config = dict(
    n_layer=15,
    d_model=192,
    n_head=6,
    n_kv_head=6,
    head_dim=32,
    d_mlp=768,
    vocab_size=8192,
    activation='tanh_gelu',
    norm='layernorm',
    norm_place='pre',
    norm_eps=1e-05,
    positions='learned',
    qk_norm=False,
    attn_scale=0.177,
    bias='all',
    tie_embeddings=False,
    parallel_block=False,
    extras=['capped logits'],
    init='normal',
    init_std_qkv=0.0338,
    init_std_o=0.0,
    init_std_up=0.0338,
    init_std_down=0.0,
    optimizer='muon_variant',
    lr=0.00238,
    beta1=0.95,
    weight_decay=0.033,
    lr_head=0.00774,
    grad_clip=0.5,
    warmup_steps=200,
    schedule='cos',
    final_lr_fraction=0.1,
    batch_tokens=32768,
    seq_len=256,
    doc_mask=False,
    train_tokens=340900000,
    steps=10404,
    dataset='wikipedia_en',
)
Each number is 50 + 10 x the weight over its row's rms, rounded and kept within 0 to 99. Layers, rows and columns count from 0. The size before them is the row's rms in percent of the matrix's.

# down: layer 7 MLP down (transposed), 768x192, rms 0.151, rows 464-516, columns 128-191
# up: layer 7 MLP up, 768x192, rms 0.16, rows 465-516, columns 128-191
down464 097:51 38 57 56 52 57 53 64 59 62 63 73 42 69 64 60 47 42 48 41 52 59 64 38 48 44 43 59 63 53 52 51 36 39 50 50 40 43 53 61 46 39 43 43 55 67 56 55 59 53 37 36 48 44 63 62 44 58 41 77 39 39 45 61
up465 103:73 53 39 69 43 61 33 30 45 57 55 53 60 46 52 45 48 49 44 38 43 47 38 66 65 57 56 51 54 68 62 59 43 53 44 35 54 61 48 51 52 44 43 65 47 57 69 53 59 50 45 45 63 41 48 46 56 61 53 56 66 34 58 42
down465 098:50 50 31 54 32 42 47 35 50 57 47 58 52 43 60 55 45 46 34 46 46 55 46 58 65 63 35 39 45 68 54 56 42 57 53 77 56 49 53 67 56 71 45 56 42 54 44 44 57 47 43 42 43 75 46 43 59 47 53 50 52 65 41 24
up466 099:71 41 54 46 43 55 56 72 48 57 59 64 43 30 45 46 50 59 46 50 48 62 48 52 36 40 57 53 39 53 49 39 55 47 57 52 30 56 48 52 48 29 42 53 31 49 61 55 37 57 43 44 53 72 61 72 60 54 52 34 52 39 62 38
down466 098:63 58 43 53 53 54 51 45 33 44 46 62 56 31 45 51 61 59 57 46 53 48 72 42 60 47 57 50 45 51 64 47 42 42 44 46 62 34 54 43 38 56 57 40 61 52 63 47 56 63 49 31 50 66 60 43 40 51 46 66 45 38 48 54
up467 098:40 43 57 53 49 54 57 40 41 58 39 35 72 67 56 45 57 53 50 46 64 63 61 39 50 35 54 53 54 48 42 46 56 50 53 61 37 58 49 47 54 61 39 55 54 37 33 52 47 56 38 66 45 44 67 50 34 52 38 47 49 37 46 68
down467 109:58 25 56 43 34 42 56 50 61 50 44 57 47 64 57 54 43 45 63 58 47 67 53 39 48 65 49 47 62 55 45 39 59 51 48 52 66 54 33 51 53 55 65 45 50 37 62 40 65 56 46 35 46 43 45 52 60 56 39 44 48 45 59 35
up468 113:64 59 47 50 60 51 37 50 49 58 41 44 54 43 49 51 53 65 45 54 41 52 60 55 50 46 41 60 53 48 27 35 41 67 42 32 61 55 50 51 58 44 62 67 37 46 58 43 66 52 68 34 55 57 58 48 62 63 50 46 47 33 60 49
down468 109:54 40 59 42 73 58 56 34 58 40 34 40 61 67 52 40 51 28 48 58 38 43 47 41 41 64 38 46 50 51 49 51 58 50 48 50 56 60 74 42 55 74 37 56 70 54 58 34 58 55 52 49 51 44 66 56 60 65 44 44 78 62 44 36
up469 090:73 44 50 38 64 50 55 51 44 50 54 64 51 76 48 75 57 35 48 58 56 51 29 56 40 44 41 45 44 54 43 44 52 52 42 65 41 43 52 62 51 43 38 57 50 45 36 40 52 44 53 33 39 67 56 32 57 57 53 46 69 37 50 57
down469 103:25 65 46 50 37 42 47 50 42 53 45 44 41 41 55 32 37 64 49 55 53 38 53 55 65 60 65 54 53 56 61 39 31 62 56 27 46 66 40 39 53 58 67 61 33 39 69 66 51 52 74 59 59 38 46 57 34 46 40 45 32 50 57 49
up470 098:35 64 56 64 35 43 72 47 40 60 43 47 51 48 30 64 55 50 57 56 44 59 63 38 60 46 34 74 44 61 49 49 60 54 62 37 51 22 43 50 46 52 49 63 54 55 44 54 59 44 52 42 56 55 33 38 54 55 32 53 42 48 44 61
down470 093:60 49 57 54 33 45 61 48 46 51 33 55 60 49 56 53 56 49 45 56 72 35 60 68 34 53 43 49 55 50 64 57 50 46 55 43 48 48 57 36 62 51 40 55 45 33 66 53 59 29 56 39 44 59 58 58 31 52 57 62 58 58 45 50
up471 097:54 34 45 42 39 44 56 68 48 60 45 66 37 44 49 48 45 65 57 32 54 49 51 47 46 49 51 35 44 48 59 52 45 41 51 52 55 38 54 47 65 55 44 57 49 53 51 48 54 67 41 45 47 68 58 36 48 63 60 37 61 50 53 51
down471 099:54 53 48 56 57 44 56 54 27 40 31 47 53 58 50 50 61 35 49 45 44 60 47 61 41 43 54 37 49 34 51 66 47 40 45 55 50 54 55 45 40 42 53 63 59 52 57 34 57 44 56 49 59 46 61 50 47 45 34 44 57 53 49 39
up472 120:57 56 42 39 46 58 20 51 62 54 56 47 38 45 59 45 44 34 64 49 50 38 64 40 53 31 57 49 54 48 47 40 60 63 52 64 52 42 63 57 51 39 54 52 49 44 35 27 44 54 48 51 50 58 71 47 72 30 39 70 36 41 64 55
down472 114:41 43 62 60 51 51 54 42 43 66 50 47 56 35 58 33 54 58 44 57 62 32 53 43 48 37 47 36 75 47 54 52 61 45 61 46 56 56 60 61 38 50 65 33 46 54 53 46 60 55 37 50 51 57 59 47 59 63 56 60 46 44 58 64
up473 095:41 53 48 42 44 38 34 51 52 62 40 50 68 52 34 69 43 44 49 52 47 33 45 42 44 60 50 54 52 60 39 58 35 48 28 56 49 36 57 53 53 50 44 57 41 48 46 47 48 41 60 55 46 42 59 62 53 43 58 60 50 56 38 31
down473 103:60 58 53 43 27 68 52 50 41 54 50 52 57 53 59 36 52 39 42 36 38 50 68 45 44 51 54 45 49 42 54 36 60 55 57 62 70 51 57 59 37 43 48 42 52 51 29 62 58 50 35 52 43 33 54 47 31 54 24 33 56 50 56 56
up474 103:55 63 33 58 68 63 41 57 55 34 36 41 57 45 44 73 56 48 53 50 53 62 39 39 52 27 56 43 52 51 51 54 66 39 57 58 31 43 51 40 59 58 48 56 55 47 47 43 72 42 37 60 77 62 40 43 47 39 41 31 63 46 63 40
down474 105:58 43 57 42 41 49 59 45 63 58 69 46 37 51 53 46 30 47 55 38 55 36 61 50 38 43 55 38 29 40 65 67 51 53 52 56 34 60 48 44 40 49 42 43 40 41 51 28 60 57 45 54 52 54 41 44 73 53 57 45 75 57 50 47
up475 097:42 36 57 64 61 53 56 41 53 45 26 50 42 71 38 59 72 46 55 51 51 48 50 52 49 36 52 60 57 42 47 38 38 51 43 59 60 68 56 55 47 48 50 46 51 58 73 49 53 38 67 49 36 74 51 46 42 70 52 45 42 48 42 55
down475 098:39 49 39 46 54 51 41 49 39 47 71 48 70 51 45 55 55 44 38 53 62 45 54 64 69 30 53 30 49 57 47 52 46 57 50 65 59 43 49 45 39 54 76 32 33 35 53 61 45 28 56 61 74 46 40 46 53 56 67 41 60 63 60 39
up476 091:59 48 38 67 41 37 45 58 45 50 24 33 50 47 65 59 47 42 66 53 52 48 43 42 48 47 61 61 54 51 51 53 50 58 59 56 56 47 38 58 67 56 55 61 44 47 41 39 59 47 52 66 49 61 58 59 33 63 39 55 54 58 50 47
down476 090:47 54 54 46 59 48 57 34 54 51 57 69 51 18 49 60 59 41 50 30 53 62 45 38 58 52 50 73 66 49 58 37 45 42 49 52 53 50 56 29 52 51 49 48 66 26 63 57 48 54 53 49 57 54 44 55 37 51 70 43 45 53 41 38
up477 102:51 50 43 47 60 49 38 55 44 48 46 45 46 53 51 55 48 61 47 62 60 59 50 45 43 53 59 49 39 52 47 51 48 57 40 35 45 40 37 60 68 64 40 50 49 49 49 49 53 38 44 52 58 34 42 39 57 39 70 34 52 51 39 35
down477 089:32 68 54 53 58 55 64 51 58 40 32 49 36 44 49 37 31 60 47 55 46 59 55 45 58 51 46 47 54 56 54 47 34 47 45 53 42 31 44 23 47 60 51 47 48 50 49 69 53 60 55 44 49 36 65 72 53 34 49 56 56 53 62 49
up478 099:52 49 37 57 59 52 42 31 34 88 47 52 59 45 36 43 45 45 50 59 48 58 52 51 45 62 58 47 41 49 44 29 48 38 66 39 53 38 40 48 33 66 51 34 33 60 48 57 51 31 60 41 55 69 50 48 49 58 71 48 44 53 41 46
down478 100:49 56 48 52 41 38 52 59 57 37 41 40 46 70 56 51 61 41 50 62 43 53 53 35 29 37 43 56 45 39 64 56 62 52 59 47 62 47 62 45 46 50 33 42 49 43 54 47 65 54 33 55 27 40 47 49 49 52 44 43 60 53 54 41
up479 105:48 75 56 56 49 53 50 54 40 62 59 39 66 51 58 44 54 53 49 41 62 58 48 45 49 79 60 38 37 44 53 56 41 45 31 43 55 47 60 51 62 42 43 45 48 66 53 44 48 57 61 44 58 62 55 51 64 44 34 57 74 54 71 57
down479 124:44 69 52 57 56 59 52 49 65 68 51 29 49 60 41 52 65 52 50 52 57 48 46 32 34 64 43 46 56 48 44 54 34 51 39 49 42 38 50 55 47 48 38 53 50 45 48 42 52 61 44 41 71 58 56 43 47 61 44 42 83 48 44 50
up480 093:40 64 36 50 49 31 52 38 57 43 42 62 57 55 42 59 62 57 48 49 53 54 70 41 55 54 57 60 46 43 43 51 46 44 49 79 52 66 49 48 43 38 53 55 63 56 47 49 50 68 50 42 48 57 54 47 45 59 36 42 36 44 33 69
down480 101:52 50 44 50 51 62 48 51 50 57 50 56 71 59 59 35 59 37 52 64 37 42 42 45 49 46 49 43 46 39 44 55 63 51 66 53 48 37 50 52 33 57 70 46 44 51 36 23 47 49 58 40 57 45 60 60 44 46 46 57 45 45 52 37
up481 086:54 53 52 31 56 57 39 46 52 37 57 53 69 52 48 62 62 59 33 43 67 39 50 54 53 40 44 46 35 59 36 28 51 47 52 60 54 58 56 55 56 54 55 62 42 48 45 67 46 58 58 61 47 65 40 58 31 53 35 62 66 52 53 44
down481 092:69 48 69 56 46 44 57 54 47 62 51 44 40 40 46 49 59 48 57 47 55 62 57 39 61 56 40 52 54 23 52 53 60 53 50 42 37 68 47 50 53 54 46 50 68 33 76 59 53 52 64 59 41 44 49 58 53 51 52 47 35 38 40 51
up482 114:60 41 62 38 50 63 41 54 33 44 59 49 42 60 51 47 51 63 46 60 41 42 47 38 37 56 54 59 47 52 60 40 40 57 61 43 34 81 49 47 52 58 44 47 42 38 56 44 33 40 55 73 48 33 46 46 56 47 57 58 52 51 54 46
down482 108:46 58 39 61 49 60 62 55 65 52 41 49 53 42 55 47 51 33 56 46 49 62 57 69 55 53 43 53 58 62 44 41 45 48 52 55 40 68 47 47 72 56 51 49 46 45 51 52 43 42 52 46 69 60 30 48 58 67 57 27 47 59 47 59
up483 106:67 57 39 57 44 57 45 44 43 50 38 49 45 58 62 53 52 51 84 51 48 52 56 48 51 31 60 48 38 59 58 55 63 46 47 45 42 68 36 55 51 65 29 42 62 47 44 51 48 56 51 34 40 45 57 52 62 40 29 37 47 53 45 56
down483 105:49 37 44 64 53 40 40 44 46 46 56 64 56 59 42 65 60 66 44 51 50 56 49 60 54 34 37 49 54 56 48 55 59 42 61 59 51 49 31 64 61 64 57 42 40 48 47 21 42 57 49 29 57 52 56 55 55 68 60 62 46 43 56 60
up484 098:54 44 59 66 48 33 61 53 37 52 48 59 56 45 55 65 35 47 60 74 50 39 48 59 59 42 49 64 54 49 53 43 61 50 54 53 49 39 43 29 45 53 58 54 44 22 51 53 42 56 75 44 55 49 35 28 45 54 58 42 39 58 48 48
down484 100:39 46 66 61 50 66 65 37 52 56 57 58 45 38 53 39 53 39 47 48 34 34 53 50 42 66 49 43 70 51 49 63 60 40 51 61 66 49 44 44 46 44 38 52 50 63 57 50 51 48 63 56 62 56 49 52 57 31 67 51 53 60 46 46
up485 102:59 49 57 43 59 46 57 54 46 33 40 43 52 57 37 47 63 50 50 46 43 42 40 66 47 49 57 44 37 47 47 58 51 56 43 51 58 58 41 51 30 42 49 47 30 37 55 42 69 59 53 47 56 30 56 35 53 42 35 58 49 60 42 55
down485 098:56 46 63 60 38 49 61 48 43 40 48 63 61 58 59 50 47 56 53 60 45 49 53 55 52 55 59 52 65 59 45 47 48 48 59 47 49 43 65 51 58 56 58 44 48 24 43 44 61 50 61 62 56 40 27 48 49 43 46 51 61 42 57 35
up486 097:57 54 68 43 54 61 61 50 45 51 45 51 33 51 53 50 42 53 52 37 39 62 65 74 59 52 59 40 50 44 60 39 25 42 48 37 62 58 52 55 37 50 28 53 51 64 61 64 24 44 49 47 51 51 54 32 45 59 43 48 42 41 64 36
down486 100:25 61 32 56 61 47 62 43 56 59 47 52 48 42 45 51 64 55 53 47 38 66 47 30 36 44 40 51 54 41 71 64 53 50 48 49 41 60 37 45 39 29 60 50 51 67 39 65 53 49 53 52 48 60 55 56 47 48 40 61 29 38 42 45
up487 099:38 49 53 49 57 50 51 51 54 43 63 48 37 57 36 62 55 38 68 42 54 52 47 36 52 55 50 44 49 57 38 30 61 60 55 39 40 41 53 66 49 44 59 45 36 70 48 39 51 49 47 60 55 63 42 46 58 41 49 36 65 47 59 57
down487 105:68 38 57 48 45 55 49 42 44 60 48 54 55 56 52 70 64 46 45 33 32 49 40 50 43 43 60 47 51 52 41 45 73 52 56 54 47 73 43 46 50 40 31 33 65 56 48 61 57 39 63 38 35 53 52 63 70 37 37 50 63 36 45 53
up488 095:44 65 54 51 51 65 60 57 49 44 44 41 58 79 32 51 47 45 50 58 50 44 28 72 41 48 69 46 40 50 45 52 78 40 78 58 48 55 59 50 33 56 42 45 51 66 62 40 51 52 47 69 46 46 40 51 48 47 54 65 55 49 56 64
down488 101:66 31 56 48 62 33 51 64 37 56 53 53 50 44 58 47 42 53 36 48 49 46 54 46 69 61 68 48 43 48 57 49 59 51 43 41 50 43 79 47 51 54 43 32 45 59 43 44 46 49 34 55 73 56 71 62 64 43 42 52 48 50 62 49
up489 101:48 49 49 40 43 51 52 38 20 42 41 62 52 48 51 53 62 54 42 48 39 43 59 58 58 52 62 38 55 37 54 53 48 51 49 76 44 65 43 44 53 50 42 36 59 49 46 55 54 40 59 63 39 49 51 51 46 49 69 33 48 56 63 48
down489 097:56 45 52 45 44 50 50 59 67 58 42 30 55 34 50 44 43 36 62 60 39 57 39 49 47 57 44 68 55 48 39 58 42 47 56 22 37 44 50 63 55 51 64 59 41 30 77 49 49 67 31 48 34 50 36 59 60 48 43 43 39 38 56 48
up490 093:53 49 49 43 57 57 42 54 40 27 56 63 41 75 61 52 35 44 68 41 49 37 47 42 47 57 67 51 48 57 46 53 28 43 49 61 57 50 41 48 68 44 58 50 54 51 46 55 51 55 50 51 53 53 57 60 46 58 71 56 53 58 42 83
down490 088:42 39 42 58 38 48 65 50 37 56 41 53 50 63 40 28 47 44 40 69 50 55 56 55 45 34 58 74 68 56 53 64 44 52 51 39 51 66 50 38 49 60 48 32 41 42 59 70 77 51 52 35 46 32 49 58 61 65 70 57 47 48 47 48
up491 105:37 56 63 53 51 36 53 59 45 40 49 49 53 53 63 73 32 48 54 60 34 61 57 62 52 53 61 45 38 46 41 50 52 53 64 57 48 44 50 51 50 51 64 50 52 51 59 39 50 42 41 56 64 56 47 33 53 46 26 45 73 63 46 52
down491 099:55 42 36 48 70 45 65 64 56 54 39 54 45 55 43 51 36 57 48 52 39 51 55 28 63 45 44 57 51 30 52 56 30 41 50 56 59 53 33 49 61 59 60 69 56 56 59 43 82 44 38 51 48 53 35 66 42 42 42 62 39 57 48 48
up492 103:53 58 57 36 52 48 45 38 65 51 52 76 32 64 51 64 61 44 54 58 57 54 52 48 45 31 62 76 63 48 54 37 40 50 37 52 32 64 38 63 56 41 48 45 58 37 49 47 59 62 48 50 52 51 39 41 54 53 58 38 65 53 41 49
down492 098:53 60 57 50 56 37 33 42 35 50 54 37 51 56 51 59 40 53 46 51 58 59 46 53 53 56 34 53 51 43 60 36 55 55 46 63 62 38 36 45 53 47 42 51 54 52 54 40 53 51 40 56 42 62 31 33 47 43 63 65 46 50 60 43
up493 088:53 61 68 65 48 35 51 71 55 59 52 46 47 55 51 64 46 54 52 60 40 39 61 45 50 37 58 52 53 39 47 61 40 49 60 30 64 54 65 59 56 53 35 56 46 46 56 64 57 70 62 53 46 56 59 48 62 54 51 55 57 62 56 54
down493 088:71 52 45 63 55 57 40 55 49 49 56 61 65 59 51 60 42 70 75 53 47 54 44 39 38 42 46 56 52 56 42 56 44 71 44 52 60 62 54 55 49 43 50 57 48 63 67 63 37 50 36 34 54 47 59 56 53 33 40 74 53 47 37 54
up494 091:46 51 68 51 49 53 43 56 37 45 37 56 56 52 34 62 71 54 55 53 37 47 53 55 39 63 51 45 57 60 30 36 40 49 54 54 57 57 58 31 38 64 60 48 41 54 58 46 57 32 63 34 53 35 39 55 56 63 49 51 65 56 58 39
down494 092:57 64 44 51 59 51 66 62 50 41 64 51 63 39 67 42 52 54 59 45 49 68 58 45 68 43 65 56 48 50 69 47 54 59 49 56 57 54 47 34 26 43 38 35 48 55 57 61 41 48 50 54 30 34 45 51 44 41 48 29 49 55 24 48
up495 102:36 51 57 45 40 43 53 46 31 45 66 61 34 58 47 34 52 45 37 47 53 54 35 53 45 66 49 42 41 33 50 52 22 67 43 38 46 53 41 50 65 66 55 41 60 42 51 48 50 43 55 65 52 38 24 54 53 37 48 64 46 39 50 28
down495 095:44 45 49 63 64 45 72 53 61 35 37 45 53 32 33 44 54 51 38 38 44 49 60 49 31 52 56 66 46 53 58 34 66 48 54 35 48 68 57 50 43 58 50 49 61 51 72 46 31 45 46 64 49 53 58 51 28 60 53 34 53 58 51 41
up496 107:46 59 57 52 38 49 64 46 49 38 61 54 37 47 53 40 43 32 64 37 48 52 54 56 38 45 58 64 53 60 32 40 60 55 54 66 45 62 37 54 51 47 63 33 63 42 51 63 59 41 55 57 41 59 60 39 46 45 62 53 51 56 57 55
down496 110:52 52 34 52 50 55 52 59 59 39 63 39 48 54 60 38 55 36 30 50 53 37 47 60 47 48 64 55 50 38 42 75 46 69 48 68 45 48 45 47 54 55 43 57 46 39 53 43 57 47 73 62 53 59 49 49 58 39 50 49 50 59 49 42
up497 090:57 58 62 51 34 55 41 55 51 56 52 49 37 57 37 59 58 48 56 51 68 42 33 51 38 47 40 47 43 52 49 42 48 55 49 62 59 39 65 47 54 63 55 49 32 71 44 44 50 34 56 62 51 48 69 49 50 59 52 32 58 46 43 54
down497 090:55 45 63 44 59 31 76 51 65 41 42 51 58 38 55 20 63 58 63 68 53 59 60 61 64 45 38 48 56 56 74 59 31 55 41 63 51 64 49 55 50 34 42 55 44 25 59 53 62 61 63 63 59 25 54 55 40 35 58 52 52 43 29 45
up498 115:52 55 42 60 44 47 40 58 50 65 55 51 44 38 54 51 49 54 49 70 49 49 45 55 56 36 61 43 53 58 37 54 55 52 43 64 40 59 60 58 47 42 49 52 43 60 49 53 52 36 44 50 64 47 40 80 65 50 46 48 35 50 49 52
down498 111:61 57 53 49 42 57 43 61 53 46 43 62 48 43 51 66 51 53 53 37 34 73 18 42 51 52 45 60 54 46 59 57 59 72 44 37 45 64 45 51 54 55 48 39 54 45 59 54 54 55 48 51 70 55 51 45 58 35 35 56 49 35 43 56
up499 092:45 66 31 60 41 43 54 51 64 40 58 46 52 55 45 53 46 63 63 51 55 25 43 52 44 63 80 61 53 37 63 70 62 52 53 36 46 43 50 41 55 63 49 49 50 48 47 51 58 56 32 38 57 34 43 38 53 59 67 57 42 53 56 46
down499 088:40 28 66 52 54 48 37 60 42 50 51 55 52 64 47 60 43 45 27 53 70 56 43 27 60 60 41 60 58 41 55 43 39 48 60 38 41 45 55 59 50 55 49 34 42 49 63 68 57 65 70 50 46 61 53 28 52 59 19 52 43 47 37 34
up500 105:78 48 53 53 49 66 43 45 50 38 50 55 48 51 43 48 50 48 56 50 54 48 57 67 43 53 60 45 42 47 23 42 57 60 52 49 71 44 43 36 41 61 53 34 41 54 44 55 71 54 50 46 51 51 70 62 46 31 47 62 58 68 58 60
down500 107:36 46 54 37 56 56 60 56 39 44 56 46 52 55 63 36 49 59 53 54 34 45 61 45 46 46 58 52 47 54 58 69 43 47 53 64 58 57 61 54 48 38 57 65 36 62 43 63 40 50 46 67 53 62 46 53 32 57 56 44 60 56 45 54
up501 102:51 74 42 47 49 41 63 62 55 55 45 66 48 39 62 53 50 65 46 37 41 30 35 44 43 54 48 35 46 54 52 50 63 53 44 73 53 52 40 35 55 46 46 54 54 61 45 62 39 54 48 56 50 50 46 40 71 60 49 52 53 37 39 43
down501 093:53 48 59 69 41 38 69 42 55 67 53 31 46 51 59 38 57 35 56 65 38 43 36 70 41 59 62 35 59 74 51 44 49 47 56 66 47 44 51 47 51 49 55 50 50 40 41 46 33 41 53 50 28 63 49 48 61 67 69 52 50 37 39 57
up502 088:52 65 42 21 39 50 64 52 47 64 59 33 55 68 48 39 53 66 49 64 49 58 39 34 44 54 42 58 57 57 55 36 68 62 50 44 50 55 59 65 40 55 40 50 51 36 26 42 45 38 48 42 61 42 44 54 42 41 53 57 29 60 57 52
down502 086:38 51 54 51 41 54 46 48 51 57 73 51 37 49 58 62 52 36 55 51 48 65 63 49 71 47 28 54 28 40 51 54 54 53 49 53 46 43 52 37 51 48 59 25 46 58 42 66 43 59 38 43 74 45 57 46 36 77 77 64 52 40 74 54
up503 104:33 60 70 37 53 48 59 58 41 57 54 60 66 58 32 53 40 39 54 65 32 62 47 48 38 69 57 60 43 47 59 56 46 49 44 46 53 40 53 44 37 37 42 58 33 54 46 62 56 40 65 46 53 51 44 42 49 63 53 54 51 59 57 48
down503 117:53 48 39 39 68 63 49 46 54 52 56 41 28 59 54 44 61 58 62 37 35 50 50 33 39 51 63 43 46 51 56 46 41 59 55 50 60 49 68 45 43 60 34 72 67 45 30 60 37 48 65 55 51 50 56 45 56 59 51 49 50 52 61 51
up504 106:55 49 60 51 39 36 49 44 67 62 41 60 62 43 56 54 34 50 47 52 57 46 50 60 53 33 57 62 41 76 41 40 41 41 40 45 39 48 41 40 58 55 50 40 60 46 69 50 62 41 40 62 45 52 53 41 47 63 48 30 44 47 37 40
down504 104:59 43 55 68 41 31 59 39 56 22 52 46 32 62 45 53 64 45 32 61 55 50 40 66 36 53 66 49 47 43 57 50 60 56 67 32 71 64 31 49 61 55 59 48 48 37 46 50 47 70 47 50 44 37 39 55 32 41 65 45 39 45 54 56
up505 101:48 35 57 62 50 45 58 41 54 56 48 46 51 33 58 46 29 66 37 35 58 52 74 50 56 49 64 50 55 36 36 52 57 61 48 45 54 44 57 51 58 55 47 57 63 50 60 64 55 52 47 39 49 65 49 65 58 35 51 22 41 56 61 52
down505 095:60 46 47 65 59 36 40 50 45 53 49 64 58 70 41 60 55 43 57 63 44 46 52 56 39 46 50 52 65 47 51 49 47 45 37 41 55 71 58 74 38 33 62 43 31 56 57 48 45 52 37 63 55 59 47 39 49 65 44 73 60 53 44 52
up506 091:61 63 38 48 40 50 58 49 46 33 57 61 51 50 39 46 39 67 51 67 49 51 54 63 49 48 63 53 61 56 65 43 55 60 42 58 52 52 43 52 48 56 41 47 67 48 35 38 44 42 59 47 46 51 44 48 49 55 32 34 54 65 56 48
down506 094:36 42 57 33 60 33 56 38 52 49 65 56 35 44 69 45 42 50 64 53 55 64 61 42 45 56 37 67 63 44 50 57 36 44 55 53 38 40 50 45 61 67 40 59 45 47 62 55 54 52 46 34 49 72 58 52 51 39 37 37 49 51 52 42
up507 104:50 59 55 53 44 55 50 46 56 54 56 48 43 51 35 43 55 56 44 49 67 49 41 39 46 61 43 54 38 49 23 60 45 54 47 53 41 62 41 37 63 56 49 58 51 49 45 68 64 60 42 52 43 45 33 58 44 45 55 38 42 48 49 43
down507 106:51 56 34 56 59 47 48 73 79 58 61 49 63 53 37 37 46 50 37 52 34 51 69 41 40 53 38 48 38 57 57 57 48 55 43 54 44 45 58 31 50 44 36 49 65 53 40 28 48 39 65 51 50 38 52 46 55 48 55 30 65 57 61 45
up508 092:55 64 46 48 49 52 45 51 43 25 39 54 47 52 67 66 49 52 39 44 54 47 31 59 37 41 35 46 43 56 46 64 61 61 28 39 53 48 55 59 46 57 75 50 32 44 58 42 44 58 59 43 28 45 45 66 62 33 55 44 61 44 50 40
down508 100:43 47 53 46 47 59 42 62 41 40 56 65 60 51 37 42 62 58 67 54 65 55 39 42 62 51 37 59 55 36 44 53 55 52 47 53 61 59 47 44 58 31 37 43 66 51 41 55 73 51 49 37 51 41 51 51 56 50 58 56 46 53 56 61
up509 096:44 59 52 49 56 41 58 53 41 24 38 35 69 35 45 42 44 49 43 55 58 53 52 56 37 55 43 52 74 49 45 40 42 64 55 70 54 45 46 51 44 54 43 41 60 43 57 62 44 63 59 38 40 59 54 33 47 45 41 44 48 35 45 56
down509 097:32 41 33 55 48 49 38 59 48 59 32 49 53 45 47 48 33 46 60 51 47 46 44 39 51 48 58 44 64 30 45 47 26 58 39 58 42 54 41 63 45 41 55 63 76 46 52 46 61 48 38 34 48 64 56 74 48 49 57 67 51 44 43 50
up510 106:51 46 56 60 60 52 64 41 45 53 59 43 53 55 41 62 54 74 33 74 55 57 54 35 46 55 71 53 49 31 44 72 46 37 57 58 53 54 46 45 37 43 56 45 60 35 54 45 54 35 58 56 46 55 38 46 66 56 67 52 55 50 47 53
down510 099:40 45 74 43 45 57 59 61 49 32 55 22 46 54 52 38 32 49 58 52 38 58 51 55 53 51 50 45 69 60 44 69 48 60 50 40 36 42 58 40 40 46 44 68 40 53 38 54 53 56 59 52 48 44 30 50 48 46 63 68 38 52 78 47
up511 113:56 61 54 52 49 53 27 47 54 51 57 50 38 51 35 74 49 53 40 54 37 58 63 51 51 43 43 63 56 52 64 39 51 51 43 45 48 66 41 56 62 55 45 50 63 52 48 33 59 56 58 48 60 56 61 51 46 47 65 45 53 67 52 29
down511 110:49 55 62 43 54 59 34 41 40 30 49 66 43 39 61 66 35 40 24 68 74 53 57 53 46 45 54 53 44 67 51 34 59 51 50 46 67 54 48 39 53 48 43 48 52 41 41 47 40 49 68 56 40 64 35 28 49 39 62 54 60 67 57 48
up512 097:56 51 55 59 38 65 42 44 49 35 47 47 75 40 62 44 55 49 42 50 39 50 40 52 53 32 62 60 56 57 65 68 35 54 48 54 64 28 34 45 38 63 52 31 41 53 54 45 62 59 60 52 60 56 38 42 59 50 71 45 48 45 49 56
down512 095:42 60 71 54 41 41 48 40 31 61 48 36 46 55 45 51 39 43 58 52 48 48 62 44 42 53 37 38 31 57 49 56 52 51 65 27 51 54 51 60 47 31 54 52 49 35 46 56 30 46 53 71 48 46 30 50 34 50 62 55 59 57 64 62
up513 108:54 42 45 59 52 41 52 51 53 50 42 54 61 40 49 52 67 44 69 40 34 49 48 48 48 64 46 53 55 57 38 48 52 42 36 40 71 44 44 62 54 68 48 46 65 36 50 62 45 40 56 56 45 41 55 44 52 64 44 42 62 39 58 76
down513 102:49 50 54 44 33 44 39 62 63 69 55 49 57 53 58 49 43 49 53 70 47 57 49 44 64 53 50 51 77 39 62 42 54 53 54 41 20 45 46 66 41 20 65 58 43 45 55 47 57 30 37 47 47 54 59 54 49 43 52 82 44 49 42 37
up514 105:49 56 70 41 50 44 59 59 69 57 63 48 45 47 66 66 52 34 49 57 46 45 51 53 34 32 48 45 61 51 48 51 81 58 50 50 69 47 50 59 45 45 57 41 40 42 51 45 50 36 44 46 68 66 36 42 48 44 61 24 44 62 53 49
down514 104:44 45 51 47 66 53 69 54 48 57 43 69 60 67 59 54 48 40 55 56 57 53 45 48 49 45 57 40 57 52 41 44 52 48 49 59 46 57 57 51 47 49 49 34 47 45 60 19 69 49 41 46 39 44 44 55 35 51 56 54 72 47 62 66
up515 102:56 55 55 68 44 55 61 49 55 39 64 41 51 47 36 67 48 42 51 21 46 55 52 65 55 30 54 41 54 72 51 41 65 54 43 56 51 53 51 44 44 62 34 38 53 64 38 39 48 51 51 36 46 51 57 64 43 52 42 42 72 52 48 62
down515 110:58 55 53 58 39 51 58 60 70 64 57 50 61 53 41 38 24 54 54 56 57 37 46 65 55 40 43 61 49 53 44 47 55 46 42 47 48 35 52 55 53 65 49 73 56 25 54 40 51 45 41 54 48 71 50 50 67 43 42 46 63 56 56 49
up516 096:53 59 52 58 38 42 63 41 28 49 45 45 50 45 39 44 64 45 23 62 61 32 39 72 52 50 44 51 43 43 39 67 43 63 38 39 44 59 63 56 58 56 61 47 66 54 40 48 62 56 48 35 54 54 60 45 46 53 34 47 60 45 38 43
down516 098:67 34 38 55 60 58 45 48 44 57 63 43 43 35 56 57 30 50 48 34 50 64 55 50 47 33 51 55 53 48 39 37 58 46 63 50 62 24 46 54 34 46 72 49 36 46 51 57 45 54 40 75 52 46 46 48 41 43 54 59 29 61 59 51